config.yaml
n_layer: 14
d_model: 128
n_head: 2
n_kv_head: 2
head_dim: 64
d_mlp: 320
vocab_size: 16384
activation: "geglu"
norm: "rmsnorm"
norm_place: "peri"
norm_eps: 1e-05
positions: "rope"
rope_base: 10000.0
rope_fraction: 1.0
qk_norm: false
attn_scale: 0.125
bias: "none"
tie_embeddings: false
parallel_block: false
extras: ["capped logits"]
init: "normal"
init_std_qkv: 0.0715
init_std_o: 0.0135
init_std_up: 0.0715
init_std_down: 0.0135
optimizer: "adamw"
lr: 0.00274
lr_mult_qkv: 0.4
beta1: 0.95
beta2: 0.98
lr_head: 0.0139
grad_clip: 2.0
warmup_steps: 263
schedule: "wsd"
decay_fraction: 0.855
decay_shape: "linear"
final_lr_fraction: 0.0
batch_tokens: 32768
seq_len: 256
doc_mask: false
train_tokens: 188700000
steps: 5759
dataset: "wikipedia_en"
Each number is 128 + 24 x the weight over its row's rms, rounded and kept within 0 to 255. Layers, rows and columns count from 0. The size above them is the row's rms in percent of the matrix's.

# layer 3 attention value, 128x128, rms 0.0603, rows 1-27, columns 0-127
size [ 74  99  86  87  88  80  97  93  87  80  89  88  79  86  98  87  87  89  82  89  88 107  94  84  82  92  74]
[[136 149 136 131 129  98 115 162 143 152  86 104 103  99 136 137 160 116 107 125 108  98 157 137 135 148  96 132 116 145 147 146 132 121 142 143 142 121  86 111  94 162 124 113 166 123 138 157  70  91 112 149 172 160 147 129 136 117  98 185 175 163 119 109 143 146 119 120 118 108 106 108 161 103 168 144 116 147  72 109 140 113 116 117 123 130 107 151 123 142 107 164 131 156 183  93 143 115 118 122 128 125 146  81  98 149 178 149 153 176 143 118 149 137 141  89 135 115 102 136 120 178 106 130 135 137 131 128]
 [113 156 148 128 102 160 114 126 103 128 100 147 146 145 114 116 147 114 129 119 121 127  84 127 123 185 134 133 157 171 119 136  81 128 162 104 163 127 192 155 140  70 102 105 125 120 108 130 113 110 134 155 145 103  83 157 109 143 101 122 105 154 146 140 125 116 164 140 126 147  96  96 109 160 111 156 128 118 141 111 121 140 127 139 131 125 130 117 158 151 130 159 154 147 122 103 118 165  53 107 114 144 141  96 198 172 162 111 142 155 122 146 153 113 112 122 125 120 141 127 154 125 171 117 122 154 112 147]
 [130 136 139 128 134 163 111 124 173 138 114 103  89 137 136 121 135 131 160 155 135 121 127 112 144 113 170 147 135 156 114 155 101 130 104 145  87 136 131  88 152 163 101 184  98 125 172 111 126  90 119 160 171 128  83 185 153 156 111 141 114 113 112 148 123 124 141 109 135  94 127 133 115 145 156 117 124 113 105 156 122  86 118 130 147 140 127 118 139 133 129 100 166 128 127 114 127 153 114 122  75 111 126 115  99 165  89 135  86 155 165 132 162  88 150 135 135 147 121 127 148  93 110  59  84 129 123 148]
 [112 117 134 154 130 121 157 162 129 128 143 107 112  90 164 147  90 141  89 123 102 139 143  88 114 133 130  55 138 144 123 140 131  98 134 140  83 157 122  76 172 129 101 102 146 128 133  92 169 104 140 127 140 112 166 140 111 156 114 145 102 166  98 154 120 177  93  95 138 115 122 106 158 157  98 151 145 120 173  85 134  92 137 154 147 171 103 106 137 124 129 122 157  98 135 143  94 156 123 117 141 107 122 128  97  82 126 123 131 157 147  99 141 128 147 122 143 106 128 145 120 129 123  86 126 117 119 158]
 [111 161 116 150 102 105 122 137  83 159 111  94 143 146 127 134 116 111 122 123  93 106  74 142 151 117 119  73 128 136 174 105 105 102 127 117 114 122 174 131 148 152  87 157 132  96 143 142 121 175 178 129 108 123  80 113 143 112 145 104 126 127 121 141 128 136 115 115 144 169  84 124 171 125 120 159 105 121 157 181 127 155 132 136 132  59 151 132 112 127 113 109 102  76 102 107 130 133 134 129 122 144 129 123 141 170 158 109 133 115 132 127 104 105 144 102 129 125  70 109 119 143 175 126 127 156 125 133]
 [164 118 119  94 159 114 113  83 119 121 113 150  92 114 120 124 142 127 125 143 115 103 100 152 123 153  94 109 157  84 142 116 159 120 100 165 157 116 123 154 155 105 144 117 127 126 127 130 117  63 106 102 112  91 108 121 146 164 119 148 148 138 122 162 131 111 114 107 105 102 145 102 119 130 117 115 116 105 106 120  78 108  86  99 163 148  95 115 144 142 145 134  59 136 168 106 159 109 106 109 106 136 122 128 117 123 118 184 118 160 138 130 138 139 138 148 110 130  85  98 145 187 164 147 138 143 126  84]
 [112 123 140 151 159 115 101 133 106 119 153 136 132 125 138 143 143 134 141 155 118 135 113 164 126 118 111 129 160 129 131  83 105 100 116 151  75 124 128 167 131 101 113 117  85 123 130 125 118 158 144 105 139 167 130 113 114 136 155 128 125  89 160 140 127 118 115 146 101 151 111 138 185 143 133 130 123 122 160 116  86 184 159 121 115 132 153 123 127 136 130  55 116 100 157 133  99 123 127 164 152 167 101 124 108 125 142 130  47 108 153 138 152  98 133 123 167 123 127 114 122 147 118 157  61 173 108 149]
 [167 123  69 102  95 126 124 165 159 145 118 113 148  90 141 179 101 176 117 125 134 169 135 137 125 119 162 135  48 132 166 100 109 133 136 168 103 125 128 117 136 112 112 145 148  83 147 136 170 128 120  76 162 163 132 102 135 103 153 142 167 169 114 161 142 137 131 127 139 118 119 129 137 150 117 142 144 101 165 145 155  96 145 134 137 150 115  99 159 143 120 129 117 134 118 150 128 122 153 119 134 128 153 143 120 126 122 158 115 176 123 180 159 163 133 152 148 146 124 123 148 134 105 131 129  98 113  96]
 [113 130 101 103 124 129 144  89 140 127 128 117 133  99  83 132 127 127 135 134 145  99 159 105 178 125 121 121  93  98  71 112 128 123 122 173 130 126  89 148 135 144 128 103 127 133 126  82  94 124 106 153 121 146 135 169 135 130  95 150  85 174 160 127 198 133 107 121 133 149 122 118 157 158 140 125 121 103 126 123 137  95  93 132  85 148  82 139 143 122 138 165  65 108 142 114 126 121 128 126 114 117 173 143 127 183 102 155 113 133 124 118  93 134 162 130 112 165 124 164 138  95 105 120  99 115 135 103]
 [132 128 137 130 145 142 161 112 120 129 130 123 170 125 133 113  90 116 109 136 142 116 120 112 103 145 115 147  92  41 126  88 117 119 152 122 112 116 126 117 145 129 138 127 164 128 141 153 104 138  66 139 139 104 141 118 150 109 113 128  99 107 129 123 145 161 173 168 169 147 116 116 105 126 148 102 150 126 127 168 177 117 154 127  85 122 130 130 138 163 171  78  93 129 146 122 145  97 120 142 121 105 158 117 132 128 121 109  88  61 129 125  71 135 150 131 111 135  82 148 164 149 102 132 143 149 149 140]
 [148 150 142 133  79 126 198  99  97 140 149 145 147 152 121 121 150 156 110 133 138 119 136 159 115 105 101 102 132 120 145 170 141 137 156  87 195 118 159 195 148 152 132 122 147 123 150 157 137 169 143 112 124 127 106 112 152 124 138 156 135 141 151 116 135  96 153 182 143 133  84 145 155 129 105 134  96 113 129 158 177 126 169 109 108 108 105 149 133 150 121 112 151 108 133 126 156 137 172 157 149 147 106 157 109 136 124 120 119 116  87 155 165 123 141 125 122 116 101 122  98 149 103 114 127 105 151 102]
 [119 115 128 110 152 133 116 138 140 117 118 151 132 146 126 142 118 122 145 100 122 133 109 169 111 101 137 114 130 138 146 129 153 113 159 122  86 138 117 117 158 119 118 124 121 145 154  66 164 125 120 130  87 139 112  86 135 151  95 116 182 124 130 124 112 142 136 129 178 126 118 156 120 136 118 151 141 158 126 143 120 145 113 105 122 125 163 136  70 119  93 147 158  88  89 120 151  81 113 151 136 203 156 125  99 109  83 111 116 112 144 134 146 158 116 115 145 143 181 175 162 150 108 157 115 153  86 171]
 [161 109 143 112 142 110 163 114 133 153 114 101 108 114 136 139 136 115 171 101 168 123 154 109 173  96 137 114 111 113 142 124 138 118 147  92 162 116 157 118 140 161  90 104  99  99 106 118 131 109 153  82 117 132 146 143 141 121 146 143 137 149 156 127  99 124  83 163 114 115 199 148 124 116 124 139 154 149  97 168 166 117 173 134 141 124 134 145 137 126 179  85 138 101 107 134 159 139 103 125 132 161 113 152 117 139 120  98 109 119  60 163  95 116 133 137 137  84 108 142 155 117 116 106 155  98 148 122]
 [123 136 134 128 118 123 127 116 118 110 120 159 104 132 179 135 117  91 113 143 137 157 109 102 172 158 108 145 162 153 130 113 112  67 159 138 136 146 156  96 124 163  81  87 131 133 123 143 131 130 186 136 118  83  98  91 138  98 152 136  84 156 131 115 125  83 135  76  99 131  96 115 138 145 154 125 126 128 137  87 138 107 146 147  75 106 120  97 139  82 149 138 115 129 100 121 133 137 105 134 164 113 156  88 116 142 146 127 146 160 132  91 107 149 142 123 132 176 106 120 153 134  95 117 126 141 100 114]
 [119 159 143 149 115 118 120  95 173 155  74 138 123 145 108 137 103 123 134 120 131 120 125 110 144 125  73 132 130 106 141 101 126 146 165 146 126 102 147  97 174 157 129 148 116 145 150 129 131 135 141 150 141 139 142 139 136 111  98 145 170 172  86 108 179 135 144 125 112 149 131 122 118 118 137 141 120 126 103 112 148 142 150 143 144 204 137 181 180 127 126 106  98 110  98 115 177 113 136 151 143 205 118 142 153 136 131  84 176 131 152 121 140 122 123 144  96 131 102 117 129 134 148 142 108 147 164 148]
 [144 174 166 184 146 145  96  99  98 100 143 110 159 127 113 133 147 112 121 171 131 101 174 110 162 158 103 156 100 126 132 112 108 157 117 119 132 128 141 124 180 161 127 111 158 130 125 125 126  79 136 147 137 106 144  91 105 119  98 103 103  99 147 131  80  92 174 145 152 121 147 130 150 124 131 130 161 122 117 103 140  94 112 105  91 110 122 140 128 106 126 157 148  93 113 119 120 135  95 114 158 135 148 178 141 121 137  96 148 139 148 157  75 150 167 124 109 116 172 145 100 116 117 131 138 123 163 119]
 [152 143 121  99 153  98 139 162 128 144 127 144 147 105 121 142 116 120 173 138 108  95 115 115 159 102 124 139 138 123 143 102 131 138 113 113 139 113  93  90 172 128 150 164 109 133 128 172  96 153  69 151 152 179 129 146 149 146 168 189 118 142 157 130 143 135 119 140 155 141 130 120 136 119 147 127 128  94 110 106 160 153 149 141 128 123 107 127 153 132 133  87 162  88 172 135 124 127 120 117  98 124  74 151 143 122 106 160 140 125 148 157  98 103 158 136 146 179 129 117 121 125 162  94 109  97 180  91]
 [121 124 137 168 132 101 159 159 119  98 145 160 137 131 127 144 170 137 115  87 134 151 125 119 147 121 174 136 140 134 153  77 112 165  90 155  96 135 141 109 114  94 169 132 145 137 108 139 110 107 146 101 111 125 100 129 160 155 103 143 138 143 147 118 125 139 123 139 105 115 145  73 152 142 134 115 133 100 109 112 114  93 131 120 151 118 135 113 165 150  99 133 130 114 164 125 128 105 115 140 166 158 110 131 146  69 138 132 131  87 147  79 124 188 131 176 171 143 116  87 139 139 104 149  85 129  76 113]
 [139  90 114 155  99 122 164 146 139  95 105 117 153  96 194 121  93 135 113 145 130 122 123 173 155 159  64 123 106 122 126 139 141 118 148 115 131 136  99 121  97 136 128 172 109 163 109 136  93 139  84 116 156 108 114 119 147 115 119 134 147 122 156 148  85 101 123 120 146 138 133 127 160 122 132  92 115 113 171 105 137 111 111 142 123  93  93  81 119 128 150 168  99 112  80 112 145 112 129 140 115  92 140 107 139 140 120 172 101 124 137  98 139 117 155 158  81 128 144 118 104  98 121 176 168 114 136 118]
 [132 137 136 111 140 172 146 181 107 134 123  96 125 125 143 172  97 142 145 172 131  69 149 137 154 138  76 129 130 112 108 123 106 121  92 120 165 135 139 153 106 157 115 121  92 139 140 147  91  86  97  75  96 125 103 151 142 126 135 113 128 132 134 121 156 105  47 139 108 105 132 130 143 125 112 113 139 117 129 133 142 115  85 171 137 115 112 143 153 143 136 125 131 151 172 139 148 124 102 105  94  58 110 154  91 129 131 136  83 128 131 156 141 127 151 126 130 120 104 116 129 143 153 114 156 100 122 106]
 [135 129 143 113 135 157 133 106  95 127 127 123 163 121  83 122 135 158 107 149 143  99 109 135 155  83 155  78 122 108 103 161 140  72 105 126 123 130  90 147 131 155 126 147 111 129 134 126 179  96 132 125 148  89 139 105  93 128 108  96 111 149 143 111  86 151 130 146  88 119 168 172  89 153 143 145 142 127 123 147 120  94 116 115 102  95  77 137 120 154  96 136 104 136 175 167 134 112 121 127 169 111 134  86 145 145 123 115 118  81 150 126 147 100 157 158  89 120 169 129 131 128 152 133 160 132 124 125]
 [114  99 112 143 129 131 126 130 124 167 108 103 172 105  69 129  66 106 169 122 117 110 124 133 139 141 120 133 101 123 112 127 138 123  85 136 126 164 123 109 129 121 129 156 146 122 164 145 123  94  96 155 124 116 129 138 134  82 114 151 117 161 139 122 173 133 143 116 179 127 146 163 118 138 148 122 164 142 118 146 119  92 135 108 121 123 116 124 111 131 140 136 111 130 128 129 136 101 152 156 125 107 129 190 150 155 159 186 117 128  87 172 120 138 144 127 134  85  82 135 155 131  71 119 152  83 139  75]
 [132  92  98 137 116 135 149 162 123 114 109 122 105 137 126 126 115 150 100 112 108 153 155 155 115 117 151  92  86 116 141 155 121 133 143 185 109 128 123 117 135 115 130 136 101  94  79 145  98  95 132 151 175 165 128  91 112  57 150  97 151 123 127 134 121 132 149 153 142  78 159 121 165 141 162 133 129 110 138 164 131  88 116 145  95 143 128 146 128 105 148 146 123 143 153 114 120 129 147 146 132 126  71 111 133 144 137 128 133 108 127 162 167 173 144 128 114  64 148 126  81 136 105  83 142 117 112 143]
 [110 113  68 164 117 129 163 117 176 113 126 167  94 109 143 136 182 133 143 105 133 142 113 109 106 106 146 122 115 137 136 107 127 106 121 137 131 112 133 137 145 132 137 106 131 148 129  89 135 156 183 144 122 133 148  86 140 112 143  94 154 108 130 122 128  99 130  83 139 153 174 122 130 162 131  77 141 129 100 107 123 119 146  90 130 140 143  60  61  94 129 138 174 119  91 120 166 105 100 138 145 123 172 109 126 144 117 167 122 153 152 128 118 136 167 105 100 146 132 145 109 144 150 147 137 127 117 146]
 [144  97 152 118 127 150 104 134 124 133 170 103 123 130 130  97 128 119 137 147 134  94 116 123 126 112 112 129 172 126 179 156 159 131 142 143 160 108  87 105  96 163  77  91  91  94  94 126 125 158 148 124 139 122 107 112 139 119 180 144 139 114 112 147 155  93  92 167 117  66 130 109 143 127 142  90  86 137 134 162 151  97 118 101 123 127 125 146 156 147 144 137 104 117 114  79 118 150 114 169 125 167 150 101 125 138  76 136 154 133  90 146 106 121 158 128 122  92  91 134  99 138 119 150 118 121 121 101]
 [165 114 152 121 108 178 109 136 142 127 131 114  98 142 141 137 140 143  82 164 149 128 110 145 112 122  89 106 114 106 121 121 122 108 153 131 158 123 153 104  85  91 127 153 109 140 114 162 116 103  82 106  89 174 118 149  81  90 115 141 126 108 116 151 104 149 102 114 100 138  75  91 141 124 117 114 138 182 152 147  99 132 122 122 108 153 139 114 103  93 110 140 127 131 148 137 144 133 144 149 168  79 141 168 106 139 150  73 128 132 143 157 109 126 161 134 150 117 124 182 109 100 151 116 153 118 103 141]
 [124 155 124 125 153 157 110 165 129 116 152 115 192 128 117 122 133 178 140  94 130 135 180 129 147 144 132 105 158  91 147 121 133 132 140 149 153 115 135 125 113 114 203 155 127 157 104 127 173 149  72 152 133 109 117  88 114 138 107  84 128 128 180 144 111 137 134 145 161 153 116 173 141 129 117  92 162 155 145 102 125 137 115 146 124 171 115 113 147 159 121  91 152 147 133 135  94 133 120 106 146 115 122 131 123 112 112 179 111 119 120 130 114  84  94 132 137 123 113 141 122 125 141 127 163 176 138  89]]
# layer 3 attention output (transposed), 128x128, rms 0.0963, rows 1-27, columns 0-127
size [ 70  97  76  86  86  82  92  85  89  83  90  85  87  84  86  86  77  88  80  95  79  95  85  83  83  88  71]
[[116  90 175 162 153 118 146 107 126 124 138 104  99  87 160 146 189 197 115  93 126 111 162 151 163 128 124 143 118 125 113 151  98 177 112 133 110 127 181 157 124 179 121  95 119 105 102  97 145 105 113 101 158 151 101 103 126 134 119 145 152 127 159  87 135 115 144 142 113 121 131 158 142 108 102 132 126 122 121 120 131 129 112 125 119 184 147 113 119 116 115 129 122 155 126 157 130  96 118 166 121 114 135 133  88 136 132 119 159 123 102 130 107 151 196 156 122 131  90 138 109 102 122 123 142 103 118 160]
 [ 38 100 148 116 154 131 126 122 122  88  91  96 113 120 119 149  88 165 139  99  98 119 130 107 141 116 120 103 105 133 138 121  84 161 176 140 116 144 111 112 101 103 125 122 141 158 144 116 119 154 127 130 179 121 136 122 133 145 112 139 103 100 144  94 103 109 122 132 169  90 120 129 117 174 148 164 125 134 110 134  83 119 122 141 152 113 143 164 123 142  93 109  66 122 133 116 131 125 181 133 164 102  95 156 178 162 142 125 121 125 136 106 133 136 170 115 102 137 123 135 153 150 146 126 136 137 112 152]
 [110 123 178 152 182 138 104  92 108 120 124  98 126  88 102 122 126 125  82 143 114 111 134 143 115 143 141 111 123 187 128 130 114 116  90  98 134 142 165 147  85 118 124  95 137 160 103 107  90 154 142 131 132 139 143 182 119 153 114 100  97 149 160 134 149 131 131 115 132 120 145 178 159 154 108 154 103 140 111 153 148  78 103 166 150 109  95 127 127  99  88  79 124 134 133 102 167 113 128 158 172  99 135 108 143 155 141 131 139 126 126 166  89 129 140 147 162 129 145 112 133 122 147  89 125 116 125 123]
 [162 131 107 144 130 110 131 100 160 143 147 121 123 139 105  96 168 121 135 135 121 143 137 107 121 152 179  98 140 131 130 181 130 118 127 129 138 138 150 104 157  81 101 118 133 141 110 106  91 156 127 158 169 153 152 177 115 141 116 120 125 104 109 137 163 158 115 159  56 185 112 140 127 135  99 136  98 129  96 152 123 135 172 133 128  82  89 131 148 152 135 108 137 126 152  83 138 132  98  96 139 142 147 120 176 111 127 113 144 151 154 109 152 132  88 162 132 127 151 100 145 146 136 137  71 127 137 125]
 [ 61 122 123 110 157 145 156 122 137 128 102 144  98 113 149 154 112 160 105 105 146 108 104 118  99 160 132 154 153 139 143 125 133  81 181 167 138  97 113 100 121  94 143 136 111 152  97  84  95 143 141 138 120 169 127 150 138 127 102  98 103 108 102 108 127 108 174 126 168  94 146 121  97 139 157 131 109 131 162 106 189 157 111 147 161 118 131 131  81 137 170 145 160 150  90 124  90 154 130 111 106 152 148 113 120 127 161 132  75 132 117 136 134 138 111 140 129 151 144 122 124 134 121 138 133 159 132 158]
 [100 124 126 114 122 134 118 152 105 141 119 115 115 145 139 134 157 163 152 120 133  88 136 134 149 116 122 154 115  84  95 117 126 152 134 119  78 160 136 152 130 166 167 109 119 119 128 147 161  95  67 126 167 120 116  83 111 125 120 174 136 115 147 117 116 118  92 147 123 143 107 132 187 145 137 111 156 119 106 128 124 100 103 120 118 129 126 126 146 135 128 142 127 115 112 167 180 167 157 146 154  31 118 141 108 127 137 137 180 143 142 119 117 109 135 150 112 145  98 148 107 134 119  82 133 133  79 116]
 [ 68 106 143 123 132 166 122 165 133 145 142 162 143 153 114 132 140 140 122 120 101 129 143 143 115 143 123 164 106 158 134 142 139 126 136 146 129  78 122 117 150 158 147 152 149 104 131 146 133  87 137 162 123 127 134 127 139 145  98  96 133 130 111 130 142 127 115 131 132 145 104  87 132 113 143 161 140 133 131 125 168 212 115 111 142 147 119  88 106 105 175 151 140 130 123 131 117 140  92  62  96 152 119 128 118 140 156 108  84 116 107 107 159 147 187  95 140 175 110 107 126 161 111 154 143 183 133 138]
 [127 159 100 114 139 115 119 107 121 114  85  85 123 118 113 103 160 121 112 200 137 127 110  80 146 105 158 101 103 118 122  89 120 131 105  91 114 144 129 100 113 118  69 125 117 109 135 146  98 152 130 114 105 122 119 154 147 168 151 168 111 140 158 133 136 129 129 118 131 166 151  88 127 109  93  92  92 165 146 158 103 142 142 158 131 174 104 136 112 139 155  84 142 137 146 101 131 137 121 129 143 162 150  75 150 103 118 127 139 136 109 143 109 158  70 141 130 100 135  95 113 136 151 102 140 133 142 152]
 [152 136 105 139 148 144 124 103 141 174 105  73 183 123 136 135 123 109  89 146 146 105 132 119 127 100  89  99 134 142 114 132 104 127 118 103 121 152 132 141 138 163 102 127  98 111 148  98 150 107 117 153 148 131 116 153 167 123 145  77 138 154 141 161 115 142 115 140 120 126 125 176 115 151  91 102 108 135 113 117 179 106 125 182 166 133 137 104 158 117 168 108 136 151 135 100 137 138 101 179 136 148 143 123 153 120 124 160 109 114 106 118 138 124  87  89  99  76 154 140  92 164 133 133 119  80 124 108]
 [ 96 151 138 162 149 128 126 144 128 131 100 139 140 102 179 120 130 124  94 144 159 147 119 132  96 103 109 116  98 156 129 123 100 162 102 142 103 126 152 107 109 172 109 155 102  85 145 132 136 127 170 128 120 126 101 129 150 164 140 110 125 156 119 137 133 112 177 153 138 151 141  61 132 103 105 123 145 146 164  88 144 128  74 121 121 159 154  84 153 135 159 115 142 174 144 134  86 123 125  83  99 198 117 111 112 145  99 131 130  81 109 135 112 123 152  93 127 110 141 123 130 131 124 140 135 124 142 162]
 [ 88 143  93  78 107 141 162 134 129 124 104 121 129 136 165 135  87 133 132  96 189 110 123 156 144 125 137 117 135 148 141  92 127  96 157 120 128  95 114  96 135 140 163 132  78  94 148 143 115 139 133 118  87 130 108 108 147 149 143 174 126 134 117  97  87  98 166 151 132 102 130  87 122 117 124  97 122 156 160 123 104 133  90 113 189 161 121 121  99 157 162 132 117  92 111 142 108 151 119 106 120 182 137 145 114  75 148 110 120 111 129 112 162 135 145  90 135 133 133 112 113 154 128 137 156 147 145 149]
 [132 111 116 132 126 137 120 119 150 148 140 166 121  75 126 112 161  90 156 135 116  95 148 146 104 144 114 155 134 188 136 159 118 135 103 117 148 132 118 127 124  95 111 114 151  80 102 178 116 106 189 145 126 128 157 115 145 142 176 126 117 117 133 181 179 136 142 116 136 162  99  71 136 151 125 113 177 148 144 130 126 164 133  96 133 131 117 114 156 126 157 126 107 143 165 118 114 101 108  58 149 123 110 114 143 130 110  94 116 118 112 145 127 131 123 146 146 149 142 129 154  80 123 152 139 137 168 134]
 [124 147  95 126 121 129 135 128 142 138 111 175 119 150 178 158  96 139 108 103 204 133  90 148 127 106 117 141 166 107 119  93 128 140 118 104 133 124 121 125  80 161 201 114 126 118 127 115 150 115 140 136 131 129  91 113 125 133 136 161  88 120 150 133 117 164 142 130 118  92 128 114 127 121 133 103 124 144 128 153  91  96  66 131 140 112 124 139 104 146 146 117 107 122 191 126  84 171 130 112 113 142 133 139 115 120 115 132 160 117 164 130 149 137 181  83  76 127 119 106 124 142 118 107 151  96 120 120]
 [ 96 124 113 140 131 135 157 118 120 140 118 112 140 125 122 173 115 123  97 110  79 123 105 125 138 141 142 125 119 133 147 131 138 112 161 163 140 131 157 140 152 174 119 168 137 122 135 100 121 141 135 164 179 129 129  78 155 143  90 111 125 113 127 120 117 176 124 178 138 154  99 129 132 104 155 137  88 112 146 147 104 155 139  81 128 140 128  86 112 147 145 136 100 131 130 138  98  91 102 127 111 172  99 155 107 141 166 154  79 127 147  75 150 124 204 101 120 151 141 118 163 148 143 136 146 103 117 110]
 [121 113  98 142 132 122 158 110 140 129 143  94 124 163 119 145  95 116 107 159 107 139 130 123 100 139 141 154 161 128 130 142 149 152 152 146 131 122  90 108 111 159 148 142 123 166 136 127 105 166 123  80 101 134 134 105 134 124 148 133 123 143 166 121 128  95 117 131 138 122 120 143 127 127 147 118 104 178 116 163 155 134 123 195 174  85 127  90 120 133 139 119 120 146  38 129 107  82 151 130 140 118 132 112 138  88 105 131 172 142 120  91 123 125 177  89 142 160 142 148 177 154 117 148 152 132 143  93]
 [118 111 122 168 148 141 142 166 129 154 162  77 124 116 137 168 103 123 152  99 118 152 123 158 105 154  98 113 157 147 173 120 138 131 116 135 146 104 120 186 114 142 151 136 119 121 104 107 120 143 113 143 112 158  75 129 138 105 159 151 110 142 151 108 114 121 188 123 106  94 157 127 118 130 141 110 176 123 120 118 117 114  74 113 137 133 143 109 139 149  98 103 137 140 141 129 133  85 119 115 106 132 117 135  90 149  86 136 115  99 118 116  85 129 163 116  84 129 103 186  98 128 121 187 111  93 142 120]
 [147 148 135 121 127 128 114 139 145 133 100 162 129 139 163  80 104 128 114 157 173 167  68 131  88 103 134 126 140 114 137 119 117 124 124 125 114 129 135 147 100 176 117 129  91 143 124 135 108 106 159 135  92 170 112 147  86 128 138  96 146 173 123 129 161  93 114 112 143 125 169 114  96 104  98 136  93 137 132 131 123 122 138 169 170 174 107 123 125 126 161 152 149 154 125 108 102 146 120 133 104 148 132  88 111 116  99 129 166 129 141 139 124 137  64  66 110 131 134 123  96 134 125 134 149  90 166 157]
 [103 106 122 138  79 167 140 146 120 159 134 103 146 160 112 140  95 123 118 133  95 127 139 130 126 147 138 147  95 111 144 134 150 121 170 159 129 123 153  90 158 124 116 126 172  60 136 169  83 118 117 159 145  86 160 104 136 108 102 135 121 115 154 121 158 148 114 135 129 154 119 147 125 152 170 111 139 125  98  99 115 152 130  71 126 157  99  80 154 134 186 144 154 125 117 120 123  85 121  79 100 134 118 146 150 132 136  94 121 127 130 114 136 127 171 117 135 170 131 106 135 139 117 175 137 161 122 141]
 [159 128 115 161 171 119 130 102 138 124 135 116 158 103 114 123 160 137 147 163  80 129  97 138 155 132 126 125 129 137 101 134 119 115 156 116 115 126 148 153 134 141  89 155  99 129  82  66 157 117 117 139 130 111  90 122 131 122  83  90 175 155 149 129  95 115 142 128 152 157 160 139 149 106  88 115 143 115 118 104 112 122 143 165  97 122 136 118 136  98 181 117 124  90 108 126 149 100  94 165 128 154  96  94  86 103 129 130  95 114 105 123 107 130  84 189 122  91 153  97 118 155 129 136 140 137 110 127]
 [100 137 144 142 150 142 113 135 107 147 131 107 129 138 135 127 152 156 102 130 162 140 125 126 134 113 113 137 125 110 125 131 102 144 171 131  72 120 156 146 102 162 199 121 124 153 111  78 151 120 102 177 147 176  91 102  89 139  93 108 125 154 103 130 118 111 135 147 119  92 134 167 141 119 116 125 116 105 100 115 139  82  88 145 116 134 154 149 123 113 115 130 117 136 134 108 127 190 122 157 134  99 132 146 109 144 113 183 142 128 128 151 135  84 127 131  98 121 122 114  79 181 105  75 117 125 101 123]
 [175 142 165 169 114 120 107 136 136 160 135 177 164 136 169 143 101 118 134 106 137  94 134 143 135 134  91 164 175 118 144 155 151 112 101 162 138 135 149 161 140 128 179 138 133 140 125 104 180  98 133 180 130 118 104 144 117  97 116 124 168 120 127 120 112 110 119 124 107 120 127 180 103 126 135 149 173 118  85  92 119 103 109 126 123 113 162 122 161 123 106 168 140  90 125 117 135 119 132 152 131 114 120 154 111 195 110 106 146 131 138 112 128 107 118 138 111 103 102 159 120 137  93 158  93 148  97 136]
 [140 150 136 131 164 103 109 111 126 117  86 119 144 101 169 112 129 134 109 175 174 128  99 119 136  87  99 126 107 127 115 100 123 127 104  81 107 162 140 130  72 149  91 141  88 116 141 120 149 116 147 114 131 136 124 128 127 148 145 127 130 151 157 144 104 111 136  93 141 142 160  86 123 114  89  89  99 155 148 128 118  98 110 160 146 179 144 142 135 133 170  97 134 181 130 114  97 131 149 134 147 151 132  88 138 136 109 124 162 126 126 145  87 114  97 112 113  76 150 141 102 131 170  93 152 100 152 141]
 [101 138 113 119 152 123 108 118 166 113 117 127 105  89 148  88 151 166 131 155 131 107 128 129 114 143 128  95  86 123 119 120 117 141 122  72 129 125 120  79 106 120  96 132  89 103 125 137 136 139 137 117  99 108 136 138 135 154 141 135 108 133 160 127 126 125 156 105 110 172 169  58 136 123  62  98 153 145 146 107  97 146 111 127 126 182 119 113 162 131 188  88 151 140 110 142 115 109 142  87 113 160 117  95 163 115 116  92 167 101 122 119 107 138 146 124 118  93 153 108 142 140 164 137 134 142 120 139]
 [159 132 124 107  93 140 137 114 132 137 154 123 108 153  76 169 122  85 122 187  83 121 141 136 113 156 173 103 105 139 127 126 162 111 123 130 146 125 103 145 176 120  89 116 105 118 158 126 104 157 153 120  85 104 123 120 145 100 140 142 143 170 145 124 136 164 148  84 145 173 141 130 148 140 110 113 142 147 148 145 133 148 177 118 172 115  91  95 119 105 117 130 130  85 127 137 155 135 118 177 134 113 136 115 129 102 127 132  70 129 143 111 108 145  97 132 136 155 169 112 132 154 148 128 133 115 160  82]
 [132 163 106 130 103 123 127 123 126 110 134 159 136 144 150 181 108 186 122 107 120  87 147 168 115 155 111 138 161 144  87  79 141  98 124  84 139 111 104 147 158 147 157 133  82 127  89 162 137 118 123 116 117  88 138  91 142 126 101 143 123 150 135  88 100 122 118 120 139 111 143 127 168 126 109  70 148 133 122 101 127  81 118 138 158 119 124 120 129 146 157 123 104  96 117 129 158 116 162 180 127 112 128 135  84 103 176  93 142 123 143  86 144 151 144 144 139 116 138  86 129 136 137 119 156 134 131  96]
 [135 125 114 118 134 159  63 134 131 105 112 153 109 112 111 148 133 139 147 142 144 136 111 113 162  99 129 123 198 153 124 119 108 167 158 139 103 101 132 133 181 127 137 129  91 118 117 116 127 147  79 130 119 156  95 124 169 155 119 135 102 148 123 131 139 134 137  95 110  97 112 129 152 137 117 140 171  98 128 122 108 124 125 165  77 133 145 130 163 109  84  89 121 103 103 136 138 128 118 191 106 117 131 116 107 149 102 136 156 137 139 132 101 130 106 164 136 133 114 100  92 173 103 105 107 189 106  95]
 [163 109 160 148 104 106 102 142 123 110 134 148 139 153 130  67 132 148 159 136 159 142  69 134 121 103 128 120  91 122  70 107  92 118  78 130 116 134  93 120 104 105 115 122 115 144 162 139 139 162 112 121 135 141 165 124 128 138 142 137 158 101 127 116 148 105  94 146 112 130 142  89 122 101 102 121 165 166 136 100 103 116 124 109  53 104  98 132 172 119 107 147 153 108 105 131 128 125 161 111 138  90 131 132 133 107  94 158 159 141  99 123 112 107  67 143 170 118 129 129 115 100 128 119 142 143 137 136]]